Weights of a small GPT-style language model, trained from scratch on English Wikipedia.
Size: 16 layers, MLP 1920 GeGLU, vocabulary 8192.
Architecture: RMSNorm before each block, rotary positions, no biases in attention or MLP, tied embeddings.
Each number is 200 + 20 x the weight over the matrix's rms, rounded and kept within 0 to 999. Layers, rows and columns count from 0.

# gate: layer 13 MLP gate, 1920x576, rms 0.0853, rows 536-546, columns 192-287
# up: layer 13 MLP up, 1920x576, rms 0.0897, rows 536-546, columns 192-287
# down: layer 13 MLP down (transposed), 1920x576, rms 0.0676, rows 536-546, columns 192-287
gate536,211,191,184,200,197,163,203,190,191,199,174,199,196,187,229,204,198,178,201,212,227,198,166,197,222,171,228,184,214,220,205,185,252,226,186,190,218,193,230,200,197,216,223,213,201,204,184,174,181,199,203,164,152,228,197,175,176,194,230,163,211,183,213,198,222,241,187,217,213,197,167,174,211,222,191,168,187,238,186,219,194,177,218,195,200,219,209,183,187,174,214,202,203,201,231,198
up536,197,213,181,220,242,237,167,203,185,219,177,211,225,202,165,220,197,193,178,196,214,205,223,179,183,203,174,241,204,240,235,174,179,221,208,224,187,202,206,180,172,228,222,178,214,216,190,194,236,232,210,159,209,217,207,181,214,217,220,226,218,189,198,210,182,174,198,210,227,189,191,195,229,191,184,186,185,181,214,187,197,186,200,189,212,215,202,219,203,176,198,178,189,176,214,163
down536,212,201,210,178,210,181,204,209,207,187,207,188,209,202,204,209,223,186,193,207,216,186,196,203,204,207,209,221,194,207,220,199,193,176,207,203,198,218,226,210,208,197,212,190,201,194,224,202,200,203,192,195,187,204,206,202,191,229,194,195,205,221,195,107,202,204,204,182,187,178,184,189,203,224,196,211,201,201,183,201,213,220,206,203,195,188,191,201,201,216,191,205,170,203,197,202
gate537,196,209,196,199,214,196,179,158,192,194,209,193,212,199,227,205,184,224,238,213,208,206,195,195,207,184,172,220,187,208,201,153,220,219,207,205,191,182,198,228,200,226,170,193,212,215,210,201,217,183,184,183,165,184,215,244,202,223,196,189,171,190,195,221,227,211,209,213,240,139,196,218,180,162,183,186,218,219,208,202,191,208,185,215,205,217,186,177,172,166,217,201,198,212,171,201
up537,201,205,217,237,193,216,213,158,203,179,206,176,201,191,203,167,205,206,217,198,193,207,180,223,213,205,242,162,201,219,222,217,186,180,214,202,189,174,203,179,169,209,205,181,215,178,199,192,189,220,216,238,217,184,178,195,209,226,181,196,186,218,199,208,170,180,191,213,177,219,199,188,187,204,201,216,183,181,213,209,187,198,183,200,205,180,189,196,187,202,230,198,172,202,181,213
down537,198,166,184,233,205,182,218,199,198,232,142,194,174,191,194,224,195,166,171,215,239,211,217,170,246,203,202,145,212,192,220,246,188,196,165,225,191,197,216,183,177,199,195,225,184,200,219,212,227,205,181,184,190,184,197,196,201,199,250,139,228,165,220,140,218,195,227,211,201,220,183,186,215,168,203,139,194,209,158,200,181,196,210,174,204,199,223,212,239,194,201,210,182,170,184,182
gate538,209,204,211,211,177,241,188,181,205,225,209,195,189,194,205,208,251,208,201,216,228,223,208,197,179,199,184,213,216,199,200,233,222,212,208,184,198,191,190,213,215,205,222,193,202,162,211,198,183,200,199,218,179,193,200,210,200,169,230,187,178,182,221,214,215,192,193,202,252,211,200,263,206,215,198,186,217,188,210,176,183,229,171,202,212,159,215,173,203,238,223,195,158,175,184,188
up538,181,225,233,198,189,226,223,185,192,202,245,217,191,215,208,189,191,182,193,219,208,206,204,181,212,176,225,219,220,159,179,191,171,210,182,204,203,176,188,183,206,198,213,197,191,196,190,243,205,211,220,209,180,162,175,185,194,168,217,187,182,216,221,206,187,214,196,177,226,187,213,229,192,193,196,206,226,205,219,197,155,197,203,188,254,183,192,231,151,223,219,168,204,185,198,196
down538,215,203,220,196,201,201,232,194,220,235,187,217,188,224,163,155,204,185,175,214,186,174,224,222,184,186,212,168,181,189,215,205,188,211,198,207,232,221,184,178,213,229,193,210,185,194,220,173,238,190,185,244,209,199,193,227,205,206,196,178,196,187,179,242,196,158,195,208,181,171,183,164,217,214,198,227,204,204,176,218,176,186,154,211,217,168,159,190,243,210,182,192,163,226,204,198
gate539,185,201,203,222,161,186,188,202,203,191,220,217,203,196,227,180,215,171,187,209,203,240,203,185,221,211,167,209,187,191,200,214,192,221,209,168,204,192,180,180,203,202,202,189,179,183,173,186,187,207,172,186,155,168,194,165,194,219,240,162,191,177,197,249,182,164,210,203,191,201,169,185,179,204,217,168,174,226,184,231,181,228,198,189,194,230,201,207,197,183,204,217,222,229,209,204
up539,204,198,182,214,223,195,190,141,224,172,179,185,205,175,216,189,177,205,190,175,233,173,227,177,201,210,166,169,208,233,207,208,171,214,188,209,196,202,216,209,161,241,214,201,186,220,198,202,219,196,168,207,181,178,192,181,203,188,224,199,195,178,204,224,193,171,211,226,195,208,170,192,205,182,182,185,224,169,195,164,221,192,154,191,164,191,203,213,196,200,194,205,184,206,188,163
down539,221,192,178,216,188,230,202,186,189,200,206,193,188,211,201,212,176,231,200,196,199,241,192,199,170,221,195,166,194,214,215,202,239,219,205,206,212,195,206,196,190,215,211,200,177,195,222,183,192,230,196,214,156,201,208,183,206,196,210,204,180,178,188,261,198,206,196,214,172,192,234,204,228,216,206,202,195,208,198,180,202,204,174,173,212,209,189,195,212,221,206,192,193,178,195,192
gate540,178,221,200,239,202,209,213,175,222,199,215,228,193,199,194,187,220,245,198,174,248,199,142,180,203,188,205,208,195,204,185,207,207,206,172,170,219,201,207,188,200,185,251,231,230,211,203,212,188,225,172,208,223,182,218,198,202,229,214,221,205,210,174,233,235,219,161,231,175,202,171,210,218,186,172,193,209,198,217,179,184,207,196,222,168,198,203,223,186,193,197,194,223,263,157,192
up540,217,160,184,193,200,193,190,203,197,213,180,175,208,179,205,227,224,199,207,155,204,154,203,189,158,229,206,188,182,217,181,204,192,229,182,179,213,215,178,208,197,207,219,179,180,196,181,216,215,180,211,220,191,189,201,225,188,232,208,162,179,215,186,187,225,209,197,226,201,219,194,161,171,201,222,189,191,208,211,217,197,183,213,171,205,205,197,234,198,230,187,181,172,159,215,196
down540,235,211,228,187,193,188,208,192,208,187,210,205,212,203,234,182,190,168,157,217,194,190,232,211,239,227,185,169,182,234,205,195,228,223,187,198,228,194,207,236,188,220,153,189,160,185,182,189,196,193,205,210,203,223,179,167,215,135,165,184,142,210,199,229,192,186,204,169,199,190,233,199,188,179,207,223,182,231,197,192,200,217,177,212,224,189,196,200,203,232,235,199,186,201,249,164
gate541,187,182,189,222,181,156,229,200,217,224,205,191,217,217,198,187,217,207,209,214,221,213,187,179,216,236,221,209,180,197,241,238,238,189,224,206,190,227,194,195,188,217,208,230,167,175,165,195,196,208,177,212,210,181,189,192,217,187,202,202,204,185,184,198,178,193,195,193,205,193,209,178,219,179,183,224,217,191,251,206,207,230,229,172,227,174,221,215,218,202,207,204,207,203,226,202
up541,190,202,224,196,203,217,177,176,199,206,205,213,194,218,186,204,181,181,211,217,208,232,199,184,182,177,222,176,156,221,202,210,172,178,215,194,210,191,188,178,190,213,206,146,217,216,195,194,197,153,186,200,184,148,212,184,213,203,216,196,232,200,206,211,212,254,173,183,209,198,213,190,201,172,221,216,203,197,206,212,162,202,178,249,216,203,205,177,222,196,218,165,228,186,167,207
down541,198,212,207,175,183,194,227,195,189,200,196,175,168,215,226,196,198,221,212,196,191,222,170,245,180,196,194,215,197,189,179,195,172,224,200,201,218,185,206,203,193,183,250,214,201,184,175,229,210,213,184,185,206,224,198,197,176,203,203,173,199,196,200,171,216,210,181,215,213,181,176,214,175,234,195,198,188,221,157,178,238,202,206,237,172,199,182,228,205,224,218,198,197,212,193,241
gate542,207,165,172,186,168,162,221,208,165,177,197,188,206,172,210,194,163,214,205,198,198,185,205,208,219,213,185,186,204,183,233,199,220,186,216,194,193,198,224,215,195,188,170,164,198,169,207,179,217,189,177,191,224,174,192,176,173,215,216,183,228,179,221,188,177,190,197,179,196,176,218,196,185,226,165,231,191,233,184,173,211,246,192,199,214,212,208,202,201,219,220,225,216,180,258,192
up542,187,200,215,190,215,188,239,243,182,202,179,179,187,212,199,184,189,184,195,196,208,217,210,183,261,207,166,191,205,197,228,187,161,209,176,189,199,209,169,197,197,237,214,216,222,191,186,177,198,172,173,174,153,224,217,201,208,188,221,179,222,208,200,188,197,228,209,205,183,225,204,215,190,192,207,183,213,239,217,191,196,196,230,202,172,207,199,197,175,210,202,180,189,164,188,247
down542,189,186,195,201,204,220,216,227,163,166,197,244,204,223,156,181,186,209,190,189,196,207,190,243,181,227,219,208,211,240,212,232,177,192,162,199,229,209,168,202,209,239,236,207,199,212,217,235,191,191,205,204,206,209,189,206,233,203,211,183,194,198,208,235,206,199,203,210,172,196,206,230,205,170,196,210,205,208,219,183,203,188,227,230,201,227,209,212,179,218,226,219,156,201,222,197
gate543,176,198,218,147,206,195,184,200,200,193,181,209,219,228,181,203,229,220,226,207,212,208,219,194,195,180,214,220,215,166,214,198,191,237,204,183,179,226,221,198,190,217,192,214,191,241,183,214,196,204,171,179,235,206,222,193,176,192,212,200,187,188,216,165,187,207,200,193,214,188,197,203,192,248,266,172,191,220,166,209,188,215,175,214,197,191,148,219,177,211,218,213,154,191,221,174
up543,243,215,203,199,177,205,174,215,200,235,184,175,198,198,223,205,198,185,205,177,179,214,207,181,209,187,187,163,192,212,162,190,172,156,227,214,192,201,211,187,210,221,166,178,210,210,178,215,225,179,202,216,199,201,201,227,208,211,215,215,189,186,177,201,248,190,242,240,200,171,247,201,193,209,229,211,181,221,145,189,189,186,193,202,210,177,172,207,185,186,210,193,232,184,190,191
down543,200,203,219,198,165,180,201,184,210,215,155,204,205,202,174,189,196,189,195,164,174,183,190,201,198,212,168,213,172,207,180,200,179,234,202,189,179,210,215,240,200,199,199,193,205,203,213,197,206,202,180,199,200,209,211,210,197,199,199,212,195,173,200,227,214,194,175,233,189,206,208,188,203,212,163,198,227,201,190,218,195,187,227,178,166,195,166,174,227,185,173,183,188,245,190,197
gate544,201,187,188,184,212,207,170,237,204,208,225,193,187,196,205,162,183,204,189,205,187,219,201,182,189,183,232,176,202,208,170,179,209,207,193,190,224,206,194,191,224,197,179,240,204,242,193,221,205,192,190,200,184,180,220,204,169,215,229,193,212,204,210,161,198,170,200,221,190,195,197,230,206,199,197,198,197,211,213,182,204,176,200,197,203,206,177,214,164,172,202,193,243,201,163,183
up544,218,202,195,226,212,187,228,206,193,213,179,168,194,224,211,202,193,163,204,184,175,149,218,197,172,228,184,213,179,194,171,189,205,206,197,223,186,188,187,220,213,208,197,172,171,180,199,180,185,225,195,206,215,206,201,168,206,154,181,226,202,210,202,230,193,208,200,208,197,201,178,157,170,199,206,211,217,216,187,202,170,200,178,191,192,206,209,213,199,183,187,185,223,193,195,222
down544,177,213,205,169,205,169,233,194,222,186,231,205,201,238,223,219,189,206,207,232,227,230,195,216,171,195,193,191,206,208,187,181,181,195,174,200,199,228,206,182,196,217,197,190,160,201,163,154,184,197,208,167,189,201,204,215,186,187,202,180,166,224,186,166,191,202,196,195,188,228,220,228,194,206,204,199,204,184,201,222,195,219,186,244,179,217,199,206,188,216,209,182,190,201,248,213
gate545,193,221,193,215,180,254,233,192,190,203,201,198,190,184,181,200,206,201,190,226,214,193,215,226,224,177,141,165,195,220,191,207,223,199,199,210,206,215,210,207,190,173,219,218,173,191,211,188,205,182,196,192,181,199,269,183,201,195,204,236,218,194,201,198,215,190,209,195,205,211,182,209,185,187,191,155,202,198,206,202,180,185,199,208,186,209,196,205,171,215,164,208,207,210,219,188
up545,217,191,221,235,183,192,201,213,207,218,203,192,217,171,189,210,190,193,218,210,178,203,194,170,199,201,174,222,202,214,181,190,206,173,224,198,195,198,211,196,172,189,238,208,185,215,221,169,203,248,165,190,197,220,203,183,200,179,191,176,190,192,159,175,202,228,217,185,175,183,216,235,211,223,167,209,214,207,189,216,187,214,192,239,196,218,168,201,187,171,162,243,215,219,203,180
down545,202,220,175,212,188,223,212,199,183,235,184,185,193,195,191,193,210,161,199,204,202,202,230,212,205,189,221,216,183,178,170,147,223,210,238,197,174,178,208,197,186,190,224,217,182,200,234,199,214,203,217,189,229,211,215,194,170,191,205,234,210,232,196,150,223,183,231,212,230,192,224,179,189,214,191,207,189,214,212,227,198,218,203,210,215,193,219,209,228,192,218,228,197,160,190,200
gate546,163,204,200,189,201,211,225,195,222,215,206,227,247,198,178,218,195,229,179,162,183,166,193,189,182,205,203,220,208,186,204,194,213,191,214,169,186,197,167,209,183,192,215,141,177,223,190,216,191,232,196,177,207,219,180,166,167,180,195,201,178,199,192,192,209,215,197,204,183,212,115,184,208,181,247,187,214,193,195,210,178,152,256,173,186,191,209,186,185,177,165,177,171,197,171,192
up546,211,201,174,207,178,209,197,166,176,182,205,158,190,212,199,202,224,226,174,211,202,203,156,194,213,189,176,206,158,234,198,188,189,182,187,229,256,211,196,202,203,184,202,224,213,189,198,155,185,167,196,221,184,184,183,254,224,181,185,191,221,210,187,206,206,217,219,213,198,187,261,180,197,235,208,208,183,193,183,169,201,231,187,185,205,180,224,192,217,220,196,197,186,202,211,168
down546,175,230,216,243,191,201,195,174,208,181,181,187,182,181,229,227,191,189,215,190,177,212,215,226,188,182,194,221,196,219,196,177,221,186,161,215,192,188,224,206,207,212,203,245,225,174,198,213,203,177,229,190,214,174,181,217,225,184,193,190,219,256,170,319,171,205,232,210,185,218,205,225,196,202,184,170,207,187,150,223,197,198,154,193,194,224,195,211,193,188,206,207,210,218,217,204